config.toml
num_hidden_layers = 16
hidden_size = 256
num_attention_heads = 4
num_key_value_heads = 4
head_dim = 64
intermediate_size = 768
vocab_size = 2048
hidden_act = "gelu"
norm = "layernorm"
norm_place = "pre"
norm_eps = 1e-05
positions = "learned"
qk_norm = false
attn_scale = 0.125
bias = "none"
tie_word_embeddings = false
parallel_block = false
extras = ["capped logits"]
init = "normal"
init_std_qkv = 0.0197
init_std_o = 0.00349
init_std_up = 0.0197
init_std_down = 0.00349
optimizer = "soap_variant"
learning_rate = 0.00434
beta1 = 0.95
beta2 = 0.95
weight_decay = 0.018
lr_head = 0.00671
warmup_steps = 200
schedule = "wsd"
decay_fraction = 0.917
decay_shape = "linear"
final_lr_fraction = 0.0
batch_tokens = 65536
max_seq_len = 1024
doc_mask = false
train_tokens = 432100000
max_steps = 6594
dataset = "wikipedia_en"
Each number is 500 + 40 x the weight over its row's rms, rounded and kept within 0 to 999. Layers, rows and columns count from 0. Numbers have three digits each. The size before them is the row's rms in percent of the matrix's.

# layer 13 attention output, 256x256, rms 0.194, rows 0-213, columns 0-63
101:468465481500536497485479440536555532527551495479427503512531513509515536513531516514504507486553565495539481539557529473491486433486406538506503615484530511579523536461439479526466517523465550
098:480476492404506528546489443475533479488515457490500531491523512504517525516500516480465550527451531518494551441430507519489544491491484448514516504467427460449489466517442484549473491552524571
101:505484476498477549501550425456539435552527486498478463481483476504551489514497435477459503501523476503531525536559540456501525481521505518505483477522475499493555515525436468531509537467476517
093:507506475541464535513479528528530501517399531503500471438524577530470545535440574443488513482499450520549520510508542517559474465529503545516484493477532494525530549507573470449531522501515496
095:527486483510448492495435539486559531489480426532562488561464499488483566499564519561466540528536517507497481514464502553495450536478481473486493502482435533498431533505440550491477504459450505
097:513546456469542488512510456500464515539515503523586520440488515521496509472508505543559490454499425435516469476517540483518515506487443512533455535563517447476473484476506453468462518504551458
096:485438496510448539524465549453471512476554494441569455433513481542542496480421503489491435534436446492549450487446512439495510498564463492467459577511487477512552536493468441524527536501502423
089:534564478554521478497516566497469470438528495501506478525498466515511504404503502513438493561451476518515540527513526503460502499529520499495545507575529543484494483530559453565485539488525548
100:471470477451449506495523521472530535600412538522485488444542501537563478463484530510536465499474555489457458533500468526573502465516510537512505481518479427518502461491470458496569493500511487
106:507510454513537464467467505510496503504453498514489470491478538531436499523513481492451532475498546490515550478483470489501499502475484462502568570412456541564489505557488473476530466478522501
091:474563525569550476537512415453475506534507569486519491540508522534557475453545550450509515487511495466435543445510495521528514469495540505528530478519425502489602515495472488492549498516472482
103:517474538612462496459506535442504546452543487521477509450478498504509524524544524484469497567481523485526506521527506499425450506483459524533505553544418485526481464469476514482527468535462565
111:480484487436467463541495532492503519548484480517431500430460475552466516512454551498432566506582488455510556527490536537506516476471526440541429466535553473534548494511532476506497544486515510
102:514445489532476455562456541565480500535516510508510498526538580551513539569590475507426474471410444511488483551497466547419529481546496533470493427527538538453447503543590465490498514579482547
103:405550532436470482479460428536500444578497529482516545566569539552466472517487535503528429490512461569544546470546468538524441527497473492486501515530494490554453474499446505523494515456486493
105:472548466451445476496518512479492522540516514505502481519501523526547453511525473528592547536530529485563474519480499569542439561495451497478444477485510489477545476525529478510452501532491528
107:497539496481532546520491502530482531483480487492552474538444519442486502441579463554439496505538481509420501568402427470473529440452483542495454524512534526484472527510477531527503507487477490
103:539478506547486447442492492473457495467527493510495499420536504483526497475467505528519478564457491451505541494457469619545560501463378533519441526521536453489483536463460542444522480427502490
099:494478566456427490504548507504474500524457529511498513479459540503473624505424453501547480520498477485493431544476537438479495451556509530471537493506524519463515404525482461476576506479539546
094:529433553548505488508455533475494488501569449524492439523473537522485482510496509494564546441482554521523530462519460512470479500444467473443462445490448501535486527532454481453541472516479563
112:415445493482592494462451473516441476489535594517540475438517547517536525481453545500505530463536432528498447496466503522498538521488531555460558484486468484539436414546518531488523494511495535
095:508471506526560484552467497469449450513490558505525505436504518472502507482504506575516510545554496439541487489559537521481538458493493492501497480499537551400460560520470477450462512496506480
085:477502491481510478494520468450529484469505505521524478548539468501476517534515500475563518510526512528574436554486443553560507503437505496450506452495473462491517505601495490455527492475590614
109:470580445555519507515472413465527480506434476540540526384450526467485473532437515543566506541450517479510446544481445469491448496518506494495509498519514466587499429464466431502478457475450501
098:493464511446527489480474572517540556429482504536441475538482446496527467555497460492557502515452488428461520415482539434458488508487514549550477528471526535493528538502491479565447528485528516
097:490544540512553452503494501493507514532494422487556454572450484520456510491454445469557444469511522524577495485526476481520524516491578583535482506524487545504539427491508489489530472448494497
108:503455449519503532430466568560554571520493517511516516547416472475508506496525477513543515551535473503539502539465512503465519517456568533488473511442484510520455468462467501454472486539473470
100:524501525486521462455490447492474485474498531467518482468469543542536497554459481536472484562468464527574509555470477550487565483462554532479506529488543475464554501548518470536464601591527464
097:484474543516463453515528477566503568500467522444551516530462535496473484490477471501477494435477457503494480497469501525542430447503543543531501555538474496486505445516499436462520515498563456
092:521486493467471457485470493523563551527529493481495404512468481550464423454486540502517485516492523433505459522498529568462458533516479464487567508532435486516481558529420458552434438467447521
098:492563511442475492525467434434492501471497518541495465461513523494476497588536505533473470473488555480498491505504463424569455506540514590453498518504505513466501566554503458523538493580509521
103:532471469509456478540565462546504546473557521529476501542549484479454505489515459550561511502459509524477522427536554462445431470448486475480491510473544453522500503503531560500482494489426480
110:552477492411464534595525534438498550516507479490454503537469482472437543468522514466488529528467483466536556515466569536500416511553515513437506544518490544505471538480455485490472402495454571
098:485554527545475472483539524510439435515550525553551543551446429525518508536544496495522478522455419405473431542489538466495518521545458502489501558519563484565597506449530494499457443453525534
087:495490542506513582536550566526511494439483515541515524513514506504528462423555470488399518524507501515495439524487479468491423486474412461534444476482493467455533479446565505498507483471477481
110:477484486565467543493450504552588494481445563511450471512461499533529507457480475496516540468458468476485516528521526501503464455523573527525472541435472545490505507514473494515538492498466537
100:492507477530558531455501482508494518498510431550504528543479526446476412519561469453552529525446518548483544433542539486517439513534569538483472544527511439486489553505534535558413482491475525
100:482455479537474578491510496469501510454527530447539473506456415453542600524583515442506497512461514491543484460526541538545487466512492512512570499555486487549493471452482565514502549500543462
084:476453488478469500478491466508506509526549577454502561506534467525523593508489449469433477509506450516501512529526494602552486555503506532496473531500526467518511576525534588495513524422474469
098:498492521464529471448522544519422542521468474485590559541484527455559503547500542489541531514481531525489523548451502533523517481512481498492557485524536559457492462513456458480532541539496490
092:464552527493480496489591521517562528479493521525523505456493469536473541547433447470549479461490464480471505486552586454516512492494452499552517508536504497451416501567511487448472513525531480
089:532532493496571542515542436471507513518516501528462454459591485492472484494447517520483462538541571545488513531503528523522541464473495515572544604480578505442510526530481471521535478479548496
095:496480543482504440527488579512480418516464548527518517471485456445572472516455492499414469494554482482439482562521502510438491507485474513437492494497519436510477486516517509485501530502480472
105:499537528507484557518545404489479511454534468519476488462482476582449490450469565498500482467486473494562524504442510535517492452492481499543509408493519514499481419495563512453518459495555542
102:518506510514526497507505528490555498485448512496517529475425515491535529467491502535552485534476495526490502473501497463490511489466519521521526497498451491432579564510508545566521439449577512
096:509548470506501421504440455465551482500509517460478550463539566435548482523472558472510498488544515569465577520535484470497544475460569536547496485483491492448485509509484487421510454532515506
093:472422438608499455490575545454461463494430512506473517499442470509519544564495481447516487522483465476507533525449510552518516503531508471525467518440510477513462506522558503492558533552437433
106:462525431490552438494490503495526536481474499506529526518543493514507521458507418454483582438475478436488469507486592492442525577500507473563487507503485467456521498465420496498474452439535465
102:537521532551466522461504521472475457534473580461502478539482405465484498490512517438428490522473510484467541525543459530482455535469520471488485547499506490444578519522516548486514463578447445
103:476502465516516510504503511433498514484514491548422453483529501442506513482505492489495517470490518512530513493442512565534584503495438510537475430497498439503537498518456466505483531489473464
106:486558464540492473475469504517468542509531536529569531497494464501463476470460571489462424502493477512557529475521487518467412539457552431536554491485495492572468525445549513518544493528556527
094:521487501481491501536490471506525492483485530454426477509521478518527490444524502482438509475508543540439495565505535410427516506503566490502472411455503463543440486510447492470462543435483505
105:524546452519450513505559476569495438561428502463509457520481487453555496500527513485535505519500509476527456466491511520434539505559494566496423518487488457536495474524537473477484490472562521
090:515623458465477540492494537504485475513537513527474465537477510440492432448459518455519511516493506547473504551479502493468530477506487533507431551501422447556511498490471506487475555419469509
095:553502462574499497480520465430524508582472525497457513495488540530512533452492468535446466500529522492517536468538423421442508488505408542464553463444523497493484548539475420568485532504466479
101:480497485546497513581588507481504515542526441472533489527509551466525492429479452475471562498484511449452429549431513448544534518499491518453461447478510555520538511527482536405492490518492528
101:450486509488475478495470555521533497521447522479495504533567561426464501501510512494563535545546479443501535482423488459515470529476508534486500469541503486464483486543527484539499463424479470
106:585471540507538482502468477467527537501457526527476504519458465501522459516498450535521509530433491467502473525513460481594509475467439474487525466532516511519526483533524406443490490463553480
096:535493533473501511500537452514558456443526524476505476428517487525467507546540480552525468461558556488484534522539480485502421527553476489471484504461473452446551499497514445527488542530539472
104:480508547483466485557477455438491497444540505539545491484574524539502435607477396531518588490417500551464531548483545504513490499548546510543510449492483483565462427458457508498517483488548507
100:546516519457468508475445548473479471526522513486494518520439478474505466502576494511527517564523429491508508455521464504446506508468503484518533597457541520560450529483517494443466504522504567
098:504502522445536490558539499512484534518517561508516479495505462442451532450459462494477508548501469562512493498531463496496477447412516514515490460474511468461509463458482437497516459504546510
100:502504506552501432539454479497510534501566513454480477496491460461498420500484520537479516489531488510507470498517555503535501489511564532466447532526486487513452468564522573550481475509558483
101:495511500516466546496526494502439527415571448555515535522519500488474493475542496519522461423538485450497463499541549453522539485496457549486495525459530501529522489514450431589529459534439454
104:469489518543501519471531468525527475482540503507543480513508464528396537531485550498503507478465594522502506532488512467505585519508514469531446508483604514508509505476491509561533560524516465
095:442503458501471517472468519578498596526510517438526469513527547464464485488502405536492447551533509491447514485471564522500485512495477505496464519555435457450441483491447531475543544528469476
103:506500504409508532511529545492454551478513516407613481470505416540560531527502500544486531496506515443480549453524512445463485477529488426458513427470518456521543508490510472491481480495439497
102:481539494453478445532482445467475482496369467527412480524539495446474504557446549503494455490476500502478481476452519500478503471487512495502502497467461499463507482529511522485489554542464528
098:475479505424500513505449534484469509518495515483454452478492505546479545495502487500529494508489565512505442505471485470428503540541609450493492501521550447528508602477554525493518519500464481
098:399521460485496518475448514471498451458499495532498577481515522448454516509531467465540489590471472525533539478530487525457523497495509510476488502505521459511537445507532501495549547545571510
098:500501492468401486525494478468487562491485522537485584481515467537508421537518503504494540479540453528436516495521472490534526463399560484491511519524521483503469407508560513469449561554475530
096:467496460478512500491443470550578451504471543451445555504488490485459457449477516491500551458533508461526492440523467571553495512548489453456469480471499571484515448512522521461513516461461546
100:500516492498557390479491480446524544489465538509569539497539545479517503512501481515490466461536530565438564510515458526496445473485463529506488564419520487521509521522501532454506516472492502
108:480476511493532507495479507452511511525441448467494468551470489467476510473584480477482495464510429596529462525441549509526479497495354508504479501447482494519551543423505508506509555615487500
102:482486486561523479450469558519448487505497510463508547502500438452444519502524508511520515458483477535511517547511506499529472475538478469490465515499571560512536455552504455490501553526495462
100:468521556524536498473519553526503515527444472435458481471474560488472491517505482563519526503461554516482532507509537504558492469510514524491500561525519549474489480457552476536494560520495415
095:504477517476547489528444515451477507405506527509488545491472534474485549525523517490533494609463508515494434513483449485519448494452535513471508448490516533438517422499509486471534440454528477
113:467479488438436477469520494494465496461536523491541501513419513534436493471515503525505463524455513506498505499502454509470499455476521542466462502504470488493507454426511482504487423433472597
091:496580481518500560457445508486530497458509549568491504540479482516486504515548476522464544478493531471578535495452495453555477506520497483480550527378483525489490513392459560494511505512475476
115:479522489495498412490530504476530498482560499506545531458471495497568546464543542516416525464480518475470479487554484465508473481498479487486440493529513481494438492468466512527521467530484528
107:459445528532520468487460494512555480511453508545534521523495538501485509493590555506456496511503509493515524487476513506508556469527509458408570568532564476481535468504502535455435489442500519
106:571510539441526566508451486542451542496496454543495560417514507477493539439492533543481408454480531463477466481493463510536489522537481468522566517482389533553533512484544521517426445444531421
094:472498539469498454442505456424482543545474537501482473499554449500568521470429473621506484506520535503431524526512557481499562500488418465465510516562485521434499484480476483525508505506487484
098:501467519485538501511502534491537487499482507478469446469481462539510427554552569472542529524496504458486508541505491491521515519496528558529501512441431482558492482422490511474514466466499523
104:495495495580543482519519517506502511495469501472519514484439494512467521472461508594524587489483497532494506539533543449531540471520499473497538574452512438432475479514560549534492527507489503
102:501546525541499569494498459472502564546405617509525523491508480503519495580572512527397463535556503552458507431431501510440474557477554440535524483515517548531476506485475487512505506418538526
091:502508453526521545509516457488513518468453436585580524474512418502518508490496514482545503485504518507518472540537574509406504511473502568498525530583495575467488569497484499512480467532503535
088:444526446586463522492526514522474522494525509488500471502517557480537562555576492528492455566559502512438618506456520509507410519415571488465535483532539460439505548524438518514466452499509509
109:512501560493474553523492498498549553542456535428510545500456519482479542525503471546523447495521580594600553511465519478477515478500501524492581544476488503522535536500532459509468472439601534
105:503543476494520478541548476426437444567597533493509490489462530532439483535476514527494558461533454506527546552548494476490499508549521525483478545504515492477479503476532443564531461471513477
099:450470451492492443517502487507469514506454517516474436541475442467502537510468522513490503570542475508446477526557449507501552519520464483569485596487468501535510463495488528537429513544514484
110:495535576476525514468451498523523611535563429505543439500436523455473516477411553499533481477542448471510487467486471565459502465501502475513484515486502497399554505485472461441526471441471428
094:522471486476563486435471468512501506475517490502483425557482475498544449498506473540531468588429413533513481500590487512554447417555573479508477523526517511526441500503480492484500529480531557
101:515507497472499481463481420475519459499487483538494493429458549477510466488548562507616448476465612489483495500445541440433549507511436466521484460508532520516517472438500441540509544561428469
095:467472534579535465502488495479520497428501477491479483475496541572445487449504481490493501525444400484517467517451516565472556546482520501478500514543532500516489528464497420508517534524556492
105:489531492509459487541507461527503492484448416450490376497466528463550451458494558453495516478472577518525513460513498497551450570574525514478480535484487538473457507467484507469601499477482486
098:512473487460494480491485489485491567445501471505545498449490510434521489570468487500513449501491535515474455500549554534493462543553489569493467526464450484485526470460496525474514500533558501
097:515421468539439446551552401505471458505499449474525483526477474469484542477416476533437502465559554543464492527488466468487498463493500464464499566410526449458524480511482494565521473539450524
104:489517542413535534514492555454556437491484437404554486547536530572519505502500586508515541469530528504447503486538406518544540550468515499521467514461505550526543438485516516486453510529460507
104:492520515507506549444501479531501505424508522521526500499496498536484531521475573525558536451469476490509546531506470477552546546500439502449511443483443474488494467489527468520469509492505462
105:513483557558505482487534514481497508511449489586547494489443498544514468431460563483491501462479514499473435483529597475492460502476450458495517478524475545476463517516501450475500485503519519
097:479501496498554516526541482502516466494456528451448478542496489528425447529514502536489501499581504469438442534538487513471471540496531514424409498436533523480553493493513472506516411519416477
103:477487492559473589475449531503469485555507455507462490466464427534488575536497505562505486496480483542464474499531429518472515410487443488543532522502477483520471520527530496543494554434474486
104:500439577501497502493453510543448493481491467507469506530474477509473527525507478430416509533544533486516505464488520457496510520491572509531433468500486527557449548549475521517482426530553475
103:493459480522523505521540537484511462479477498484528484595411487542480447475481496473472510487560591530531492487537486510461486521512510467487518525427540464471466437521525487453493487505496518
094:531547521479508484524532520514499504543539502512484525441567502512462516504513536517465504476486577509511483477463478466528467498550484483506497540504439534495537509524486563482495522512501494
099:441414538486563520507532492529526508499544558566463535482565496551548496551509484497492543451541541551534459451484501460464534501484539515467461570503483555454472468462458509533490493516437497
107:462495531478542525459569471516527539448464538490433497559491545495549468575493551531478515490488489532503467502440464392479510560463459481475528522490507504552558451513524477507467474521463505
098:508547572471463466499529473536462519414579531536477520497399540567514458450505538471509502477511489532504511564549505508546489382526498555480511540500514565519501524473541487557576485529443418
107:501473485513522496515534486508462516505507548483441471482454464488475504469548453498517437481522471459476506501542560436474479437523501475510458459424477534483468542534447513396533503483510505
099:548488460488499421482482486541514495450491544506452503529447458540498501467482522467563476479523500518466467533464506447513454463464488511506454481507514529499517544468491507461434584468469524
107:495511552473501467497473449512503518577480541466518440521504484519544512445512457520483533504459528471556520468460466480418534515480469488519489530535471443446499471549605477489491460532570503
105:482490469482462436515572503514556472537512508489549513460510479451472429507484469503482489561464571468493513491447528474496507499490516503489493511553468525469497513494521454471479487435513501
106:492523430493501527471401525523581470408491547495497540472524533498486477460563506517506478444479475487474494487426469424497568492455533468500420521483422515430499478499515412474537518514534503
095:551524459501511489472527507506514500497491504490484526528414560475490487528540452552473480539524469498509442498480527514516497584533529477506379477510454510449484495497502481521454473468538491
104:478539526537470498491556529538469541521499522522441472484492553450522436496500448547495501530546545542514587561448486498489457561488447480513519467527518575552442412475544473443461467525526480
105:551462535477495499464494523528478472524557527552469489463554454473485550498507505492480500492487484530591589509509518483417495535501483516468528458471491493536511535492574553486502500550473496
099:494445430510604556491525566496512450488467546508454506498513498490495481506473561479508554472490538508508573473515507513505482553532462514490497508462473511484474491532484463472506522453420505
095:456505510604464475542471522495528442436556490553468476523492530528503482435566443580499398469551498474519457526500517510547428487500535487562495483496491486524500422523482504524529545510500509
103:455481475494501578458558519546517479504511531495575478521527541469498441479571481505441442525496547497474502491492497491548544462485467533527505427472503515496550484581532512432476499532561423
094:491500530524537492558541556547522473523455502487488450498525504525507522491500579526472537550497540549494486517525488512494545492513450546570492558508524472467568476533538518468509448508459484
090:507486523466468500514471533526514454494526575574497459504422442532539533519511525479490469503432442481534535460492574483461503486434507544459508502478464476488478514499501584461521551502437446
103:446449546456502481571564441412483503524494470527474476493455495494509432473467540501486491503553545491540440498495503484544587433485461456574482458531465511509514487514526505515488534461486420
098:468496457527493436514527469551478506473532503489498583561485455558532496507419505561515493506557462537488512435462471499478438524540518536479508542449494508482494583501514522509489546507478515
099:493514582417554482519519513546487461547520582509522467503494515427479484521472516428466561560450509503502463525542454491550524483470510443433479476505478490539479557507568495536465466456519561
105:489502486483466416566559468423485509431457534444498459542500473431531516537484517488504516481523458478519456471466510469463529522379504504470534454479463490557492546476494479517552591542480486
089:532524525473506566514500520498584556527520507543571417565511495556505525513499497486509476536492413520458512471557530520556511472534547507527539466473524465509505522475464539419491532508549442
099:547517458500482539505500476502506548467524427517494528552484491432425518545483562524448446585466492450469503469505528484529521486520499536446552526486494557498439498494460436471523510463461455
100:500457514566506501499502493539506541495437503533513558553494505542508546569532506458540551536452478450506504513509522512540460466498463482526516551486486479605442488478554561536533432440480527
102:473523551527445509540409459478464482494504510400469535545475434465470473487498461491493448509565500546501469465500521497511481568503488486504509532459459459481549469530493412535478437484494444
097:491527510408541513555572457479519504521534450540492567499446459450490524467531464494517508435554471471439456589449502554543485533479456497534534531488495461555490423505495518537510528493521484
103:536508477518523494509444474524453547499528494549512488513536512528482573503526472555448510486540550442484508494527539572497524435523513471519500542463437441481520471441568432466492594515454497
101:476555547521522541438523477464485509487611528476504535467515467424495472422484510508499489552507421511504410538464384487512552475465497476470531522534492518511495488508496509509521511554561538
106:503489470476498462497495500495482529573520515430474566474520474463428485427552495480484560557476524485514500466460470492488491525566506524535559506494498462470500492464472559469490476478486447
102:545536507504490512560525529499558501531548504429498480514537503523482507533470509567504466580541505510574546476501522447529554482465516561546523485555453557532468479487586531543578435462537489
103:531472453512436518559502504531518500495490529452534484448445411487523495500503510492496517521529458526476490397464468433618475479441480442515438551469457531458484538544515521516531549518487467
103:542519511543535462525452552494551519504506550477500494565482513458514504466469453459507494496496514508479551546546503510448525506503434512519572442452528489437498554548489568557486513529429437
096:468457522523495435567509501459466525376510525467464487474421446443525593487495516553507481519498529556480484491517507558484530563478475499458495464530542520488464484507446496492464494555436456
093:479561540479503494527472540497445399503490481508510520491524502594501495456438529498491435529509525474504487517481524490547524574452485425515485513515485482486474491508482529513430530408463548
110:459509449517458487465490477447514461546596507487468563491520507459501435530463485507458552523468483508544474535514477424462432522493512379465490477486513554484494482511495566416548482520454458
097:484472524535492507498496538477424481541542485520587499448393507454512454518514435445509550480454468449548522521531492543519527494425548489504501443507482505463491561497472481587589554511570536
099:522487489512497475514429475517466480500512420490509521537461487460445526483486468487427462482497456530489489490493531494529471455476480472500542483554467441483477434524516469479470531481436505
090:508493511483468463518452533539466463515425491487531498507556486496493458530542490511468495572430511517539514503497529471523534512519532466523507498517473488443438544523476525464481478509433585
103:527508494494503472520453457535437509468525478508483534487537521507489537483479510553527469466470488490547484548436473504508507457549513568555459482461576460485473532517471437458445521488567565
101:569521492539468420547570490465470485500447496499535475424474507521448522477521488487473469522566509568482499481520485545473596513500537439564469534501505511454505464475531503482473538496501531
104:475546524470421507490489565479409523548510536446467475468471509511481523465437509525462441453460501526466450548516464507511496464429494508536490486466499527520486446445483505491413441521469514
093:480558581500493546533520498540471487481512496563485506509483495531480511522451466527515529507535474546480526432476453506590473513493547493482570454517514435522479519491452554523526469537533524
108:542497464455529490445524510475509502503538470514518450479531536516478535555524518488494523511467513477542478458471494493493507434512479477535469513503501496539500455537507474485533448486555456
096:467571520515531467499555483519519571473488563512515508473517477448513562514508437552483447482522515446498457580498524479558511467480525471516477529515449422539571554511580473567591475529448496
104:480480575526508515454517497492520519532526519479515489476530512477479546526468461453510552498510511485488493520459551598539473478490518567477495505463558510424515495531502565560507432425610536
097:472431474470516460498510485493540509506436519515463514488520557492488475447506482403497473547499496489487544539507463503482495444534492454479507501511493509549580479524496508560507546482519522
098:503475545471478481478513577492505554516475434454492560531608457537464537517512533488511456517461465525454465546482449496441463453516516510531507537485451488457566488480503487565551472433477538
106:434509501499462460549449477531492486506516529532532454474493456386484495451515485497438540432501516484479570480463482466554459524495488518466469524468449487532461484490526509495547503421519439
098:517554434504509434480511419451478558577491569485411494492483495534505451502479547515520473449479482478505533466475474543527462566475533520527498510530473483490518536488520571473457540470547526
091:557476492471555419526482519489522436541533489526532498545467524482496532514474532541504474504462565510526480500462488470557509477521484462480480475441434500436574507476498380526538483455497519
097:556448454530479474515510568503577539486496508441521453478535379548502464484457519515465529458524523457480477532405566560554567484482453482511508493469499532517499453517535560483491524526530450
093:464473491434422528461557475503512553573544529436559507527500513504468449539447497603524446479512499496498535564512487532556499525405500516488450445480550503531531512542530540462512519525502505
093:501439520523522545462514497530502497476578516481513480527507547451539434520462530488482426473543494476497501490542535497439478501433560467441440524468459450505506536463527490549494529505584507
093:520515484536421559444531555490505467499497485485469445559525515468487554477539480450539503491448500583533508473515497411479490512581525395462471513459520523520507512492522428483498503457526496
103:495445496430493468421491590519517521468522505488517456453458471527563493503490519460535499588527482495481470541494527480557478522512558501520480549556448440473540469523544526522566457487502540
094:503458515535529503482495492515489485478519553527496513511515448535546491461522518507501499453514549501548573527499563519492467506460530460473522483507487484547507498493494416557468485516533465
109:494528453494474544495463484501537511488499521515456522535477478479566518510443451429546535514526525509583533519466497497466465456520476423480454509481454547466521480555502461506466466548475451
096:559534531501475518509471526460476450444557496500509506481497484498509485503413488574535485483460535470492510454599466463485533475503534490469453518445532493499524462559542514480558505552510465
099:452525510469427495505525479568501431478474510547473513432488491472496528509496480494502517475514461473456476461500543541458492523477448486492488513499519568439518539569552516478560570541452537
100:446574424485530509497465545543500473579439445515468540540506546506563474472545506500509494496463533477475439563493495476457478501491467505499506510465548465432538504504506522493529439477512513
097:416507531498497447500553553562520466511422541540516455506422483546522475440523467448457450485436548519485530441451479444533477433512510544469498446523430467541395501507458509503501564506486487
093:495519485482472514553497492504467472503479514474502493467450534486389463500423560561486485475558483481445511448513440523535507523535584458548466532512469437539492508453473523498485456466540433
090:556495428536503513503568483503473525471513513525613492512482496457465494492493501461554490546497423497470519489457552484516480505436528478419506495481487495535484434511549493553476448520462489
100:583489445534566493515465559516513482523537485540482512437525496508479559506463486525469557430538525515525461485564480500520489568463545486412417475511523539525528523514470532575465505513487508
106:495550481447496546595436520526500524536503539487503447495460477468484446537514432570466508447498442489485489530535524496513528480556543537515502484522468455490427499478515524474526433516485520
098:447539513490507516446487484604526478495437491544532449509473504488542539433507476492450490443489482475523549513442454437422498494475537526465511498430510491481478458407548539526454463487535498
093:537531454499542541519507532503450494429438505371496507474478532492486505457557446468486462572480539512498492507539510493480493448493526444475439552538506498469464508461538547351560462506476523
096:572526448516523465541489525435555495445558497529521528506533489455516529520540488444538503510487461471504484567471535472494426521481481530503474464521522558585477541440545536447523508478533445
100:478513593528489513504536502524584508421550464531474535515453523563490443502486510490499483465536471486480539553464496527455515536482504497512508539493518497574445504520494438535429482535487559
113:462514579478462471483508536501502538443480508458507489504475453458493516447598466515483436518500539512506472521408599508493474545457556553525551469481526521472532502555531479500514535545451516
101:490522477491460501580463493558500553455488505507473545631494526538551474555496534488473542509498571412494496487586492487480443495469445498456484522522511533507508531522498541504508509482516478
106:452496495513535511558492508543547540519494575492495484531489443504518461506565504475455588467495482525578491455475529542522503546510541455527492492567510462491509511537474530478544481468461502
093:474527504473454508499488440483539474522419464473549579500571496523450536485514486507518488417556496528564474567525473542573516512435489505522413439613448549514511524486505532519426442504513422
095:498459462526501504493533415529513469550437583456511455494487458481520579507461507497503530477471477480485517479472511545540484499475423446471513487503486496451477493559523416529507464493518464
098:462476492487512494514526374451428554485560513521477541516532477538529467450503427499522490532466512464497526532485498561552478559572461502543454542554533529469488549484515498469546527499522478
107:549456525517510467450514497515425547482459527481479504526547470509534492454499495475519438511556504495526495516506423435482501416467548485526486444499509485462446558526416504549506429498482496
106:486524500499452463449452524483468560481530537454470506487505458433511482507562502505465542439553449549512436422575499501550531510445480508499504484548501479589490523501511457434518493547498534
102:494542507506532468479556530531475516517577498508478511504507543515409476520598480412479489519571535505485402460527475483450482493519432560517526446502487461478477521490502521504505452552523520
095:478511527508491475501517484489574563519438391480477458496534455574529512521470514490478467492494515426482526529465483497505547536457513507454511528535468438471440489538535505485484503472474519
103:472510517463492516529496448484497486505575521539524430546494532505479516472422546539516542498535477502475458540531509521497525595475510502512459487486556488506506489510413513516485458457552524
097:475517444509456464480511530453438477533539426453468521479550532528516533514524510472484422493469456502537514484520484485567564515507531502517533476498588488487454576479539485509504472527555457
096:439505497504457461601443504498508444604527533424522536479500520497511556512432457424470532525558534479526488536526524472557488460443490465457498499528528480448505498452500544522447532534418466
104:440507495440466525459569464494518498565524451508476577486535445462524507545497532569494533468485537527504484527555498512570524545494507519472504522461509520534505487426505516500517480541545498
100:482423434527525520526526454567506573486504487494529539497488441529488459548522495495459550493443554539480530492483456583485539493486518508444516476442513492509510523478482498471524496477455521
098:504530523496437468490538500452488523428422499517554517486487515529510573488543499457493603490479521515519475522544511567475475532481489504510498493512452524521483495487449452544472491486483514
100:558504439508513529457449506478532535518568520437536502523433490545509455478527482531430487512469512404490487586488524528497516458524500485521457477505444462490530545543490575500443501427463486
122:473581542501455468546536532603485545508460462487490503432543520518519507547587524448555438526484467519575529540520497502466480494452528438489529486414477530461529466591482509497436506428435518
101:486524483528506490527470548557494442483495514480503512569478536502472513537539489406448482479540532493422521474559499489451462534511504491450575558480475486487511529433446485436472453541547543
100:551473499441498488441494522490530504571455557501536469493468487455470464519510463497496499481500537462499459476430514522517539519459477475519575461509524522501517536437498534464473462503458532
097:472488491500466496489532501611538460444473510529474467512449457490572467449449475506520491447462513450539510513509408477514406506493446517471490542478508495539477445526504469572424441471490537
099:462515466465569518438491430524506499469540448472517513457463504487514526533447503569451515452444528511513476574460530486464497488505481489564459484503480525533525516495452504506508454486494424
094:439494476484519527567507448451405585476464512439562446452552464508462482439459497457508527518516528486459530589466487514460513531541446585449490540463458478536523430563506487496562546566480477
098:379496484503514516516510542443564501403476515433544435475531469533418537523490481490499532494545487481525532479523422516479505496449531500512502428446497532461550515463489495529439489512473591
092:519479560506521584463518573602519523536482466498493519467526529500469447507539546562486450509469411466522504464510549480477531492456494449491448511457453537531480521495484444429475488461569514
111:507471459467536430513473538553441565528503458519521476458473511498503480540494508500489512479482487509502473444455485466448463529554467457534510510478523551499550463497593571521577502485533506
100:533418542500471497541527466504534546521491526519495499523486560479453488479531490439426513474466502483567493477515518518464494546463493539454473535460546450478540478491523471533535457540441469
100:483529484438497529495497489508484473556544507558505542491492496411542469506483409484536546486551431432532488506476406518514486480508436512495519515433500485455499472499521498463461523469506562
091:507549546531458507579516456489500447497498463535516472499479522544542510473517555541492496511497439441524479565475519500509519525456521508526522452422508552516543540461547414454516552465565557
106:476415442468444511490458525564538486485481474512476549504465533460489502448467459478447506503475474504519569510595530451491480542478468463576521540512530528466523493480546433549459498507467504
102:518511475487508506538517495444509467471523563563519562513520478545548486448499494558558475575488582475527501486494556510486508536536460556456394570457460476526477486504526529530521485507522504
100:453525530475503504474478486503514476512528457503492455507534490486479394528493514469504502492476517494493414463544506459476515553480468532488503484399440462506463486611437497485493543518503494
093:516498492541512505525504503558454497480512523470506551523466500479472497521491539570488479481490540459474491459562499499453516571501488527508575520495528478475489454523481502449414557438556600
091:477509480545479555499470452468488464448488509525469418496572509489502515453510502541445485559551518494566426469495513517491498484582459497522485467508543547509510451500524539515428536495430497
094:481571497571504467440530506533474495527503519492480534429487495577531549490532463542514491569526459478460468484560498530520445510474459522563546513436515519477511525463428458505445490473502533
093:526559545436448491442566514487513556528472473478525531481529497458448521497513479532474537477467518557493509493545482530490521544509530512518522504538469398405484556516518479439525478547513463
098:515474562513465513424432444455505512487536531496488515455545513506564450586464511497492521491521447487504523518456470500506448492551481516505495475493480508480456526502431490505474509515490501
098:508521540490534546488459553504517491559467442493534477478511469495521407484418448476442480506469504497503432468505462538497499495495547491471574452474553546535506484479497474522533546497496471
095:509535559443570462532460434538494435450488520494506567535496511504519493499446541491556529486503522465536519511490559463454488432496462518473519494495491498503458496534482494505461450518559490
102:546477516469461526500564497501544470463468561520466472526578463450457450508470450537552503534555504506559499475484555556429510486552541435531533525452504467531507514479537473511505473420388504